Part of a small language model's weights: 89.2M parameters.
Each number is 50 + 12 x the weight over its row's rms, rounded and kept within 0 to 99. Layers, rows and columns count from 0. The size before them is the row's rms in percent of the matrix's.

# layer 5 MLP up, 4224x704, rms 0.0254, rows 1462-1501, columns 88-175
108:54 59 55 51 45 40 47 62 31 49 39 67 59 51 69 45 48 51 64 42 60 52 76 42 60 31 62 43 54 47 51 54 46 39 38 67 71 40 59 48 09 75 45 36 66 52 42 51 40 47 57 61 34 49 59 47 41 58 60 55 48 81 28 29 19 59 47 52 41 41 64 38 48 50 62 57 67 48 46 63 49 47 63 44 29 43 31 53
078:44 47 53 33 59 46 49 61 56 29 35 45 40 74 50 69 59 51 65 35 58 38 42 69 74 56 46 60 44 73 37 49 59 50 63 56 74 47 50 50 46 55 42 46 48 55 52 39 52 66 51 50 53 25 61 44 46 29 58 58 45 45 66 46 43 50 44 21 38 57 62 58 36 29 47 49 57 52 32 70 39 57 51 64 54 36 49 52
105:71 67 55 39 43 54 61 47 20 61 51 67 47 55 57 75 58 48 70 24 50 63 37 61 34 55 56 43 66 53 71 52 44 41 61 56 64 56 55 38 44 47 71 50 45 65 43 65 45 48 38 46 34 22 48 58 44 45 40 68 50 65 40 39 33 53 55 29 42 49 33 64 37 34 58 66 36 58 58 38 59 53 48 62 30 48 43 55
085:46 58 48 45 51 52 37 35 54 36 34 60 48 58 54 48 54 43 41 46 53 38 45 55 50 50 37 60 54 35 36 43 61 45 52 30 57 68 74 52 52 37 60 49 50 65 63 35 29 59 32 47 51 59 40 46 63 35 55 48 71 42 33 67 57 59 41 39 54 44 57 43 45 81 62 34 50 34 43 56 27 51 52 39 52 65 41 50
095:57 34 61 70 40 62 49 48 52 49 57 60 45 35 51 57 54 39 53 54 40 51 61 50 52 60 52 40 35 46 74 42 41 53 50 33 45 31 48 55 50 40 58 41 47 45 55 45 68 52 61 51 59 56 50 67 56 72 22 56 41 67 49 45 69 47 84 44 36 62 52 43 43 60 48 46 22 40 44 50 52 34 36 31 36 62 48 51
103:48 45 62 63 71 50 38 68 52 57 57 58 44 65 52 64 67 55 67 54 50 57 54 45 28 40 58 60 55 74 59 77 58 39 39 31 45 11 36 46 45 52 56 48 65 68 37 45 48 45 63 35 57 48 51 57 57 32 69 34 51 38 53 33 46 59 37 33 36 59 37 56 49 49 48 50 55 61 53 48 41 35 49 66 55 41 27 55
104:44 50 39 31 56 23 54 42 49 47 58 37 69 57 35 40 49 51 57 48 42 52 60 50 61 39 38 21 52 40 42 12 54 46 85 57 47 51 49 57 48 62 30 28 62 41 58 28 45 41 58 58 42 25 40 39 50 26 75 55 68 75 50 47 50 52 49 37 48 55 37 41 35 46 51 54 73 54 32 64 60 17 40 66 58 46 48 76
103:31 59 63 57 44 59 44 42 26 74 54 44 56 56 37 51 48 47 54 59 53 43 55 49 45 57 49 53 63 62 56 46 55 52 48 49 48 43 80 42 43 39 47 55 53 59 59 50 36 72 62 41 37 35 34 78 48 68 63 38 61 60 55 58 52 54 44 56 64 55 46 52 37 48 49 42 47 50 45 59 48 34 73 60 29 61 48 69
094:32 63 43 79 51 39 47 72 49 62 45 48 26 55 46 48 47 54 40 48 61 41 49 61 44 35 52 30 49 55 53 36 43 47 38 49 41 47 60 58 62 48 48 52 55 63 35 41 69 41 62 59 54 31 52 63 50 71 46 41 64 59 40 42 29 16 48 41 45 46 41 55 43 48 52 55 48 52 53 43 53 38 51 37 31 61 48 57
098:62 45 65 52 44 48 63 69 44 38 66 62 54 65 62 66 36 60 59 45 73 53 61 70 39 46 56 52 63 44 50 34 47 62 37 34 60 34 60 70 55 49 50 28 66 55 59 58 37 26 57 55 69 58 50 47 58 61 54 32 84 45 37 47 55 50 57 73 51 35 52 27 42 68 59 37 34 47 77 41 43 53 36 21 40 57 59 63
107:57 59 53 52 51 39 66 45 50 20 43 37 55 69 64 42 47 54 61 52 52 53 54 37 37 40 21 63 30 37 48 43 45 38 55 44 48 38 60 56 38 55 48 44 56 62 66 54 52 54 62 55 55 28 53 56 62 33 57 55 66 40 47 56 43 58 53 54 41 42 36 48 44 59 34 53 22 70 51 61 64 62 53 49 46 47 40 47
080:46 47 46 59 43 46 69 63 51 49 60 48 52 35 46 26 46 35 50 46 51 51 58 37 52 45 50 13 66 54 44 47 30 58 51 44 43 46 55 56 48 54 41 55 71 40 42 36 44 49 18 50 54 43 62 51 55 76 51 40 38 59 58 49 35 45 58 45 55 59 50 46 88 47 29 46 46 50 66 49 69 49 51 38 46 62 51 32
098:57 52 53 51 41 33 60 73 33 47 45 53 49 44 39 69 52 44 69 54 38 38 36 65 47 60 58 46 32 39 43 38 52 46 64 54 47 30 37 73 56 69 36 46 35 52 51 55 47 49 54 57 67 64 49 52 53 40 38 52 38 39 30 75 58 82 48 37 48 44 58 57 70 58 58 36 38 28 36 45 65 48 58 19 41 31 68 70
097:70 53 48 61 21 45 62 46 56 64 61 54 48 71 25 49 47 61 52 27 48 56 43 51 56 57 26 47 61 48 60 64 41 51 43 77 60 50 51 59 32 62 46 28 44 53 74 60 81 59 45 50 57 59 42 44 57 57 63 63 68 67 60 53 30 43 47 56 48 47 70 42 48 50 15 51 52 56 53 39 42 47 33 44 42 44 55 37
104:37 43 47 55 54 62 62 44 26 47 62 63 46 56 51 53 42 54 56 36 53 42 52 72 62 56 61 27 46 50 29 66 55 64 40 62 35 22 54 62 63 28 54 51 57 32 61 62 62 73 43 56 56 58 50 54 53 72 48 34 69 41 53 66 46 45 58 62 57 51 55 57 52 59 63 63 67 37 37 65 67 36 56 41 35 26 39 44
096:47 64 62 73 58 61 47 47 38 49 60 55 61 49 45 59 21 48 34 67 49 46 32 46 56 50 60 55 67 58 64 50 49 46 47 52 61 49 54 58 60 51 68 66 23 50 59 48 42 50 64 50 44 48 46 54 77 23 52 67 31 60 72 48 44 45 59 99 50 53 43 45 36 60 25 50 47 59 32 38 47 71 37 58 47 36 58 54
097:48 57 69 63 49 47 46 33 43 53 63 57 47 63 49 50 64 49 63 20 54 52 50 55 59 62 49 71 44 58 57 28 66 56 50 71 64 51 50 78 56 45 58 62 41 69 51 55 44 35 55 62 12 53 43 33 50 44 58 27 55 61 52 47 46 57 63 66 52 37 36 59 33 61 23 70 39 51 34 57 46 46 64 70 51 33 59 21
091:33 55 46 68 52 49 52 69 46 32 66 53 54 55 49 50 54 69 46 19 50 57 37 74 41 48 52 55 48 38 29 51 51 27 60 76 55 52 60 53 56 54 60 67 50 52 32 53 46 60 74 47 44 51 53 48 57 53 42 44 47 43 41 56 50 37 44 37 60 51 20 67 35 60 23 39 43 59 65 35 53 55 65 38 49 41 26 60
106:45 52 57 56 66 67 49 72 31 42 39 58 44 54 51 50 36 54 53 24 51 45 43 56 55 30 40 62 65 44 57 45 62 72 53 45 73 39 42 51 45 36 50 30 57 53 50 61 39 63 53 48 67 70 48 69 37 46 33 30 29 40 48 59 60 54 56 56 49 57 62 62 42 61 59 52 40 53 45 46 53 50 52 38 27 36 40 48
101:52 55 68 61 64 63 52 54 38 37 65 76 37 40 40 47 42 46 67 55 40 45 73 52 53 40 62 47 45 75 47 78 55 41 30 38 57 42 56 68 46 65 37 27 53 26 65 48 49 43 37 57 61 72 44 50 59 51 47 60 61 39 44 38 48 69 40 53 40 47 37 36 57 39 57 49 55 56 65 35 54 61 42 37 40 48 36 47
106:33 36 63 73 56 57 75 38 56 31 49 37 55 49 44 59 55 43 42 42 59 60 57 41 44 51 43 51 59 56 62 61 39 46 46 58 42 27 62 60 30 50 42 69 65 71 47 51 49 45 56 52 41 53 25 66 54 55 62 40 54 53 47 57 55 54 79 44 34 60 47 40 48 43 34 56 67 34 56 54 71 31 53 51 26 46 60 47
109:48 45 62 56 54 34 61 55 60 55 58 36 65 45 38 61 65 52 47 30 58 82 60 69 64 32 54 47 34 31 40 60 34 59 60 50 36 44 44 44 39 63 36 74 51 47 66 48 72 47 48 58 44 60 13 55 51 69 48 55 48 48 32 55 56 43 71 67 35 35 23 33 78 36 18 21 62 42 59 72 44 51 45 45 63 46 48 44
102:61 60 59 59 49 43 59 50 41 33 45 51 31 81 45 50 49 44 59 35 58 35 71 55 49 69 56 39 68 75 53 30 61 53 50 73 55 52 52 58 31 34 68 66 68 58 64 58 52 41 57 45 36 38 38 69 37 46 64 36 43 62 31 60 45 40 59 38 34 37 52 27 47 43 42 42 62 54 45 54 41 52 88 58 36 70 53 34
099:31 48 54 36 56 36 32 36 60 37 76 77 45 50 40 44 49 69 71 55 49 44 33 55 58 50 60 52 55 68 46 56 39 45 86 66 91 51 64 49 61 52 48 41 52 56 62 67 78 63 71 56 37 68 45 51 63 78 40 48 30 50 51 58 43 41 73 35 35 19 46 53 52 75 32 68 42 45 44 66 25 57 46 33 49 59 48 47
107:29 48 46 59 48 29 51 58 51 65 45 55 34 38 44 57 37 58 26 52 56 56 41 43 68 62 36 49 55 56 37 19 56 58 50 44 58 53 59 70 37 48 33 23 30 63 34 42 33 62 27 63 45 57 37 78 51 90 53 29 62 44 36 53 60 63 56 34 48 63 44 68 61 67 66 70 52 52 46 30 47 31 51 54 50 46 51 40
099:59 62 59 66 48 49 69 68 49 46 67 31 27 68 42 56 56 62 51 47 55 73 40 48 62 30 41 33 41 34 37 38 44 53 43 63 40 55 42 35 32 34 35 29 48 78 65 55 74 38 41 18 44 51 54 66 55 49 90 56 32 57 30 54 51 33 57 42 71 31 16 60 61 43 63 41 47 34 63 65 50 44 49 55 51 63 36 46
098:34 57 49 37 32 52 53 73 55 54 32 37 49 35 37 42 54 49 37 46 69 53 36 31 49 38 65 48 65 36 54 51 52 47 51 67 45 56 72 63 44 79 53 56 54 23 48 33 51 63 65 50 41 46 55 59 57 47 59 31 38 54 45 62 36 56 43 34 45 48 49 59 75 52 62 56 51 48 77 47 69 37 42 31 34 46 36 30
103:30 74 43 53 66 53 56 60 39 42 34 60 60 54 39 82 37 37 69 41 39 48 39 29 54 53 40 37 45 52 43 53 47 48 38 69 45 67 60 39 50 55 62 57 39 44 50 54 30 46 48 44 68 49 39 52 59 49 50 70 35 60 59 48 44 65 63 38 63 67 40 42 92 44 58 55 64 47 36 42 28 66 44 58 51 42 47 63
115:47 43 56 46 66 36 57 50 55 30 57 55 76 57 38 62 56 56 35 60 44 36 60 22 54 59 51 41 65 57 62 40 53 27 57 60 47 32 52 46 39 51 61 38 55 49 47 51 52 47 50 42 56 23 53 58 74 51 78 44 43 50 60 50 52 32 55 44 45 45 54 51 74 33 42 38 51 52 23 39 58 52 50 70 42 46 37 55
094:33 65 47 66 41 45 45 59 49 80 57 66 25 47 35 38 36 46 52 43 30 63 55 53 53 74 47 63 50 30 33 52 29 44 65 60 60 40 63 71 40 50 47 63 85 65 55 47 55 52 46 56 48 40 52 41 59 68 61 26 31 57 67 57 34 53 56 32 54 66 45 51 40 29 28 46 53 54 63 44 65 39 53 51 75 58 30 46
103:44 50 65 56 45 39 69 71 54 17 50 46 46 28 32 57 60 39 54 57 57 63 54 61 33 54 61 71 54 57 46 47 54 37 64 49 56 46 35 51 51 55 42 67 52 56 65 65 56 41 55 42 61 49 51 57 38 67 38 34 51 54 41 38 65 47 52 53 31 31 45 32 29 51 30 66 54 49 43 67 61 57 31 55 37 44 55 47
102:53 64 52 72 47 50 48 23 33 36 51 39 44 27 60 66 54 53 50 50 49 46 67 54 28 56 38 56 50 52 71 54 68 65 51 54 60 44 44 57 62 80 39 52 54 54 83 39 54 57 46 44 44 21 42 57 59 56 58 44 54 45 14 25 44 34 40 33 32 47 49 62 61 53 53 33 44 77 48 35 67 65 54 64 37 44 41 43
092:54 50 47 37 33 66 51 52 70 45 50 39 52 40 28 53 53 69 46 56 49 39 42 47 61 35 66 53 72 63 44 39 44 51 43 64 51 25 58 45 56 58 56 57 63 46 52 45 40 63 50 39 77 42 50 42 66 52 62 44 69 53 59 49 36 55 49 38 47 26 48 50 64 51 59 56 59 31 30 35 69 54 27 31 49 58 30 48
084:38 49 46 33 64 44 43 57 30 61 59 48 53 34 56 68 45 49 62 57 54 34 62 27 59 48 45 35 51 35 35 47 57 50 50 58 59 30 53 46 48 78 51 48 33 41 46 49 38 42 56 44 43 42 50 52 51 49 50 52 40 55 65 45 46 48 47 33 49 35 45 69 56 53 58 51 71 49 42 43 74 58 50 70 47 53 39 63
090:36 54 58 48 47 64 67 25 30 40 43 45 46 36 39 47 43 43 59 47 55 40 53 51 51 42 55 43 48 70 49 69 49 57 38 63 33 56 69 59 45 62 42 51 33 47 38 45 41 35 53 49 45 50 54 72 55 43 63 41 47 46 65 51 60 56 78 64 38 64 14 52 75 49 41 56 54 36 55 69 36 46 46 44 43 73 43 71
098:60 29 54 50 45 50 50 61 45 39 43 57 38 46 67 50 42 30 50 60 46 40 55 48 73 44 67 44 44 57 44 38 59 56 38 49 43 48 43 49 45 35 43 34 39 62 32 41 37 32 60 35 46 44 42 75 59 47 68 49 58 38 50 42 57 54 30 53 51 63 59 54 34 23 52 31 51 44 53 42 53 28 64 66 53 43 49 41
099:26 27 48 52 52 53 41 71 33 45 36 56 58 62 46 41 66 50 49 66 74 36 88 45 37 45 45 46 68 51 59 59 55 57 77 37 40 40 39 39 27 41 67 31 49 59 39 78 29 45 65 52 44 64 47 39 62 64 56 48 43 50 53 45 10 65 55 41 52 48 54 57 47 43 65 53 47 35 57 53 30 34 53 60 53 63 61 52
108:54 49 48 49 50 42 48 43 47 34 84 36 52 48 67 41 57 55 61 30 76 47 43 36 55 41 53 73 72 55 38 36 47 45 53 47 33 61 46 57 52 48 67 40 53 60 56 63 48 55 47 33 29 52 52 58 47 25 47 56 57 45 53 71 64 53 61 57 40 33 35 33 59 73 55 44 48 32 47 64 47 35 56 68 57 59 50 37
102:43 51 51 60 47 41 73 71 56 51 46 58 57 55 32 59 74 44 55 60 52 68 35 19 47 37 55 70 71 44 53 14 52 65 59 43 44 55 56 43 20 57 65 61 74 63 52 51 52 47 46 30 65 45 44 36 63 51 60 42 63 47 46 39 65 40 56 50 47 16 43 54 69 47 68 60 44 52 52 69 69 25 39 88 41 58 52 31
107:60 56 48 72 40 40 50 44 55 40 40 42 54 51 28 51 58 44 52 53 58 53 38 51 59 54 52 56 37 39 71 47 58 61 62 69 71 39 39 69 49 73 70 41 47 44 46 72 42 49 31 50 57 67 43 71 58 48 44 75 57 50 39 10 52 53 43 51 52 35 30 35 52 35 62 54 36 45 46 54 40 16 45 33 24 36 48 63
# layer 5 MLP down (transposed), 4224x704, rms 0.0236, rows 1462-1501, columns 88-175
105:45 52 56 34 70 60 70 38 49 48 56 24 58 39 46 47 48 49 34 69 49 34 44 40 59 64 31 46 29 61 45 70 41 32 24 52 47 27 65 44 59 58 61 29 60 56 46 61 62 50 42 49 70 51 53 45 63 67 49 71 54 58 47 62 38 48 49 18 40 63 45 52 57 49 42 75 43 43 43 70 49 52 43 51 37 32 53 60
083:74 59 39 45 46 76 64 41 40 64 51 59 51 32 44 49 71 55 35 30 65 61 38 56 61 63 38 50 50 40 51 69 33 50 26 42 63 50 28 42 51 21 52 39 44 50 50 62 49 60 43 48 45 49 31 47 41 69 41 37 41 31 32 54 41 58 69 66 54 51 29 41 58 49 44 75 44 48 54 48 60 34 64 56 53 34 76 57
101:50 55 39 36 52 61 67 43 59 28 45 20 57 37 44 49 74 57 44 43 44 59 27 35 50 50 36 30 50 44 52 50 40 73 31 52 61 68 61 62 48 39 51 46 43 49 58 62 62 67 81 35 41 64 52 33 56 66 30 43 55 57 43 56 48 35 48 54 56 43 51 62 47 54 55 28 55 48 39 53 38 52 31 49 51 55 45 76
089:63 60 69 39 51 53 48 50 49 61 58 35 42 36 40 45 53 56 49 61 62 56 28 49 73 47 62 65 66 39 48 67 61 57 53 36 52 59 33 57 53 42 38 59 38 57 68 59 51 60 42 57 40 57 27 43 35 57 62 48 62 57 46 62 65 66 78 73 65 42 33 52 60 38 40 60 54 68 57 65 58 44 26 57 57 56 53 37
094:38 42 31 27 42 41 34 34 24 35 47 48 54 04 68 35 38 48 51 58 49 44 48 43 43 44 29 51 53 42 37 67 37 62 43 47 65 52 62 74 48 61 52 36 55 49 70 50 69 32 57 70 50 31 52 65 51 58 44 54 46 48 42 64 53 55 38 66 33 75 41 40 26 37 53 27 68 43 50 61 75 72 45 47 43 44 58 66
097:39 80 45 29 43 61 55 29 51 32 50 57 56 40 52 44 62 34 43 50 41 77 41 39 50 65 79 39 45 84 48 58 47 37 31 33 63 48 57 59 55 52 34 48 44 72 57 52 47 50 48 42 52 33 82 57 41 52 49 68 62 51 38 49 70 57 67 47 50 33 67 55 46 51 39 40 33 52 50 52 51 40 40 42 45 62 48 57
106:73 30 48 39 43 53 51 51 49 59 46 73 48 61 56 57 59 63 62 69 55 43 28 42 57 62 70 59 46 51 58 45 67 50 39 45 31 40 50 31 69 41 31 44 58 51 50 48 83 37 42 60 51 52 55 74 45 54 34 48 24 63 38 68 40 54 48 37 61 57 37 61 48 47 43 51 60 42 36 59 52 65 50 41 34 50 44 59
093:37 33 29 58 55 33 48 39 49 49 32 58 66 37 50 39 33 50 41 53 57 58 64 48 33 51 57 51 34 44 77 45 44 54 40 53 58 21 64 45 62 26 40 52 46 62 26 67 44 72 47 52 29 47 48 37 54 33 52 42 30 50 45 51 39 48 40 19 61 60 61 48 40 46 13 51 46 47 65 43 66 78 58 40 51 55 63 71
095:58 29 66 68 61 47 60 41 61 39 51 48 49 66 38 36 63 41 49 57 40 44 43 49 35 70 52 41 61 53 45 71 51 69 52 59 66 50 47 58 49 44 60 43 57 67 35 51 38 34 61 52 39 36 59 44 40 41 55 32 53 71 37 42 59 55 39 53 35 52 43 44 22 56 47 61 27 36 36 51 44 56 60 69 48 44 40 55
096:57 57 40 51 74 45 35 28 79 67 45 57 34 39 50 66 52 43 41 74 41 56 46 49 31 50 55 57 73 59 48 50 58 54 62 72 51 45 35 40 68 50 46 29 45 56 55 50 48 78 47 46 62 51 46 34 66 35 24 71 76 51 72 68 60 33 43 54 48 50 47 56 36 34 32 65 53 53 49 51 62 47 65 51 68 62 52 65
116:34 77 54 45 34 68 52 54 62 22 70 43 34 60 19 58 63 24 54 58 19 47 61 63 71 42 52 66 48 52 53 47 47 40 46 60 49 48 50 58 50 43 48 57 50 52 50 58 25 53 57 70 60 30 23 30 61 70 62 42 49 61 63 44 41 70 08 52 56 51 47 39 35 49 70 54 47 39 54 61 50 61 41 29 59 22 43 67
080:41 48 50 44 51 46 40 39 51 59 63 57 61 82 45 55 40 63 52 54 50 36 46 59 57 50 42 53 42 62 44 39 49 41 52 63 38 43 67 44 45 56 39 37 37 47 55 41 54 59 44 43 33 62 45 47 34 36 48 63 50 30 55 55 57 47 62 51 33 55 51 62 32 43 68 48 43 36 49 55 32 46 53 34 36 42 50 72
097:49 44 61 48 45 58 53 62 53 47 38 37 48 64 33 49 49 31 34 48 63 50 30 51 47 41 36 47 22 55 19 48 50 29 50 61 45 37 40 47 29 42 78 57 64 54 42 50 49 61 41 34 45 59 48 54 77 28 58 37 53 67 42 35 55 44 63 47 42 35 36 48 29 53 66 61 57 48 77 59 40 45 66 53 64 42 54 45
092:48 41 62 41 50 86 61 29 59 64 58 62 57 28 52 48 72 37 43 52 58 47 47 60 39 27 42 53 53 65 53 31 73 50 50 60 69 57 32 54 78 60 46 48 52 70 50 71 50 27 28 61 69 67 26 57 58 47 50 71 51 59 46 49 45 67 44 27 52 61 49 52 66 64 39 38 47 27 64 61 64 44 62 54 67 51 62 57
102:40 59 29 54 52 46 05 61 51 54 61 27 61 49 33 42 38 64 49 50 62 43 55 43 42 63 49 46 45 73 49 53 44 68 33 62 41 81 50 26 68 69 52 35 40 50 49 49 48 53 54 53 46 46 48 48 48 60 48 48 46 65 59 62 54 36 66 42 41 54 52 57 48 59 75 49 42 59 69 46 33 60 41 64 57 51 37 64
098:51 52 56 42 21 47 55 41 57 48 40 50 57 62 59 60 53 51 31 65 57 55 54 31 47 58 45 72 58 62 58 25 54 40 45 25 71 46 56 32 48 49 32 46 56 47 61 50 54 59 49 45 70 51 40 56 45 63 38 72 41 72 57 65 65 50 39 44 55 34 56 64 45 58 62 44 41 49 55 41 75 48 56 62 53 40 44 44
094:24 64 62 45 43 42 43 59 39 23 48 32 79 52 53 46 56 16 53 52 43 51 62 41 49 55 54 34 60 46 71 54 27 44 58 48 59 83 64 41 50 43 57 57 42 42 68 63 43 57 34 43 67 51 44 58 59 62 37 53 61 45 64 63 51 34 33 50 65 68 55 39 46 55 68 44 40 58 50 51 42 54 62 78 59 64 42 64
090:65 36 53 45 63 58 71 62 23 48 36 55 47 54 46 36 51 44 35 63 33 34 46 42 45 61 57 37 61 33 35 48 52 54 48 45 58 43 36 58 37 53 55 51 45 38 50 57 47 36 50 49 43 74 67 49 49 59 73 48 42 39 46 46 49 62 58 36 39 53 58 57 81 51 54 53 43 64 46 66 66 51 65 63 63 31 32 64
105:65 37 57 34 58 65 55 50 31 64 49 57 45 42 48 77 35 41 62 67 49 61 48 55 41 65 20 63 61 56 49 76 50 41 48 70 56 44 47 58 43 57 79 64 37 48 29 12 47 60 40 54 40 53 52 56 41 56 27 70 49 51 47 45 32 58 43 63 33 27 49 73 40 72 45 47 41 70 66 38 30 25 54 19 65 61 39 41
098:63 50 56 23 58 81 23 46 38 46 60 26 58 39 73 44 46 47 74 55 53 29 49 57 40 59 57 42 54 47 29 55 33 44 62 59 35 69 31 44 42 63 38 42 55 59 62 39 40 88 44 57 44 51 55 58 50 47 26 49 79 32 45 59 51 53 43 48 41 50 54 48 52 44 46 62 50 56 58 47 44 45 56 31 43 54 50 38
103:23 44 58 40 70 65 38 41 60 46 68 56 45 54 67 49 39 51 46 40 44 37 46 59 51 43 52 59 53 41 41 31 60 59 55 42 60 75 49 54 53 61 80 69 40 49 35 74 24 47 64 43 55 18 57 50 47 65 45 52 49 44 57 62 55 57 44 33 50 45 44 52 43 42 46 44 55 39 38 58 31 62 49 75 77 66 39 61
108:52 76 45 42 54 58 46 35 64 51 45 42 32 57 48 51 44 58 50 51 56 57 54 53 34 47 68 51 53 53 36 30 36 47 54 49 47 48 48 37 42 65 71 39 44 48 45 28 61 44 58 49 37 37 85 69 52 49 43 48 60 50 43 43 51 61 43 38 48 38 49 80 36 44 51 59 36 42 37 47 42 42 51 51 32 56 25 39
101:68 59 52 43 58 32 68 38 71 47 44 71 39 52 54 57 60 71 60 57 59 47 26 40 40 44 64 49 60 38 43 58 46 48 64 23 45 58 55 41 58 50 48 42 65 47 49 45 63 59 54 53 55 40 43 38 36 33 72 35 44 54 53 43 44 62 38 31 56 65 65 30 53 47 66 30 55 50 56 61 69 26 56 63 36 65 52 65
095:45 57 43 54 27 44 53 37 51 46 35 38 40 55 60 57 48 44 54 59 81 38 68 47 24 48 66 59 54 61 60 58 47 45 45 40 27 49 39 35 43 31 15 50 28 60 47 28 50 74 71 54 53 36 53 56 57 52 43 38 32 51 47 49 48 49 46 65 49 29 36 76 52 40 36 52 54 44 51 55 54 40 43 50 20 34 36 47
111:52 65 65 63 48 37 42 49 38 32 77 45 44 51 53 48 52 47 54 46 52 66 57 61 38 58 46 44 46 66 47 58 35 57 54 68 59 54 51 50 42 51 49 65 63 47 36 36 39 57 47 47 58 54 49 61 45 46 49 71 28 37 48 68 60 68 48 65 27 48 32 33 44 35 65 51 39 55 51 60 46 43 68 21 55 48 39 57
103:38 69 56 55 46 32 55 47 27 53 51 33 71 45 32 46 48 41 55 53 56 42 54 40 46 57 56 38 71 49 61 39 49 52 44 51 61 38 23 39 50 69 42 69 57 66 45 44 50 54 41 54 56 37 36 47 61 41 32 45 58 45 34 27 59 40 54 42 67 35 46 54 53 28 44 64 51 50 60 47 54 32 59 51 61 78 39 46
095:38 34 52 55 57 48 52 69 14 49 54 69 48 56 52 61 50 60 44 59 45 43 51 47 50 37 38 52 50 63 46 55 57 35 57 59 55 49 52 43 47 34 40 58 59 31 47 61 48 60 73 47 44 34 45 60 64 43 60 45 67 61 49 29 52 34 59 46 56 50 45 43 69 50 55 61 43 50 62 58 50 41 57 17 69 58 49 72
095:41 59 45 55 62 47 44 53 31 62 55 17 55 41 67 47 50 56 42 35 44 50 51 62 51 58 36 36 72 50 31 42 29 67 75 47 42 65 58 57 56 66 48 48 27 35 47 59 51 64 52 64 48 49 47 52 53 45 53 44 64 45 62 64 45 44 50 55 39 51 56 66 44 56 46 63 41 46 59 44 48 31 48 53 66 47 37 69
101:33 43 48 50 37 32 59 52 67 31 42 40 55 49 62 37 42 37 52 60 63 41 53 55 43 44 42 60 54 38 49 44 48 50 50 39 56 43 52 49 63 36 54 55 34 39 65 55 47 47 70 44 58 40 79 55 55 46 44 56 44 70 53 60 46 46 52 50 38 46 56 48 45 45 64 44 50 47 77 54 77 55 40 52 56 50 46 55
098:45 48 30 43 47 36 36 62 34 44 57 54 52 49 49 49 44 45 41 42 69 43 44 40 40 53 52 45 51 45 38 41 55 40 52 68 52 39 53 60 28 70 48 41 59 30 60 38 28 53 52 65 57 38 28 58 38 60 40 42 36 51 37 40 59 64 50 59 45 62 48 51 56 46 47 50 50 53 51 51 48 65 45 41 66 60 46 57
104:51 37 44 53 62 46 40 48 37 38 50 57 40 42 31 43 57 56 47 73 50 45 52 45 64 41 32 35 35 67 45 41 45 62 56 67 30 51 41 47 65 48 66 67 53 43 51 55 61 49 51 80 38 54 50 55 63 46 44 35 44 52 38 45 44 41 46 32 52 63 56 71 39 52 53 26 62 56 47 65 32 46 44 19 75 53 42 26
102:39 56 42 51 56 47 40 58 65 56 40 43 69 71 28 48 48 35 56 37 57 43 22 47 59 45 57 52 51 38 41 43 45 47 32 58 38 81 68 61 55 47 53 60 57 49 38 47 16 54 50 67 51 68 65 45 37 23 48 48 53 44 63 47 59 37 40 95 62 44 31 57 55 58 60 58 51 17 37 69 43 31 50 57 59 49 82 39
090:57 23 44 75 49 48 33 52 49 78 61 72 50 42 36 66 49 51 63 49 52 61 43 41 71 57 47 62 34 55 56 63 62 47 44 51 57 60 45 50 34 54 39 72 39 42 58 41 64 41 51 63 35 35 50 56 41 54 55 40 44 50 44 59 59 47 58 70 57 60 48 43 35 54 49 53 49 56 57 61 56 71 37 61 52 21 61 53
091:54 73 51 60 42 33 45 47 34 47 75 37 47 50 52 55 58 52 51 66 26 54 47 38 56 68 70 76 43 42 52 40 48 37 64 39 53 46 48 36 51 24 47 51 67 73 61 32 66 58 40 63 40 34 25 54 46 52 42 46 56 64 45 53 43 53 55 70 43 67 34 16 72 55 51 40 62 46 61 58 48 44 59 52 52 44 66 52
087:36 56 20 48 50 57 56 55 44 58 33 45 53 50 78 55 55 48 69 43 53 42 47 52 37 39 68 67 57 37 44 33 49 67 62 62 45 60 69 48 34 18 46 51 27 48 45 37 45 37 44 42 42 60 58 49 54 49 66 55 30 63 39 39 29 72 43 52 34 46 50 42 42 40 60 41 46 43 27 60 44 52 62 32 55 42 12 49
103:51 43 47 45 58 45 33 44 51 48 49 62 58 49 44 69 57 39 50 47 45 66 33 39 56 23 50 46 40 54 49 52 46 56 50 21 42 51 50 48 55 39 39 43 55 62 49 55 46 62 57 45 57 43 45 43 73 40 24 43 31 44 50 42 65 54 46 72 60 71 69 55 58 52 41 40 53 51 54 19 60 56 58 25 63 59 54 72
098:39 54 46 57 79 52 80 44 55 28 45 51 49 49 44 57 59 47 46 62 40 49 61 60 48 63 65 28 73 34 75 39 57 60 58 55 47 37 42 35 46 40 50 71 46 58 60 70 38 31 54 50 69 63 35 59 47 44 53 52 59 70 60 41 49 63 57 60 27 51 64 52 73 68 60 43 64 47 61 36 50 53 52 53 42 34 50 49
114:53 39 41 49 42 47 60 55 69 49 59 69 53 68 45 61 56 41 58 58 41 65 56 33 49 30 58 59 55 42 40 38 29 50 46 19 29 33 55 52 69 55 49 47 45 54 44 44 53 43 41 62 83 54 42 55 49 49 57 49 69 47 50 32 46 53 69 66 34 38 49 57 34 59 59 65 49 42 48 43 41 46 42 37 37 44 27 39
100:48 47 61 56 45 57 44 36 49 39 54 42 40 59 50 49 44 59 46 66 70 38 42 46 64 60 50 43 54 54 35 43 47 58 41 60 66 40 24 51 52 57 44 42 37 23 40 44 61 61 51 33 53 62 50 36 38 42 43 53 32 54 40 59 51 46 24 60 39 70 55 57 57 57 47 55 33 64 11 46 39 34 52 38 48 55 46 60
105:28 61 49 49 40 31 70 43 42 38 32 46 28 56 67 44 61 50 39 65 58 56 75 52 58 50 41 66 51 49 64 60 47 54 46 60 46 36 56 50 55 72 31 43 62 39 83 67 46 43 61 50 58 52 47 64 62 42 34 40 60 53 57 49 38 57 47 24 50 35 52 35 48 45 56 52 44 50 55 60 52 35 54 39 47 46 42 56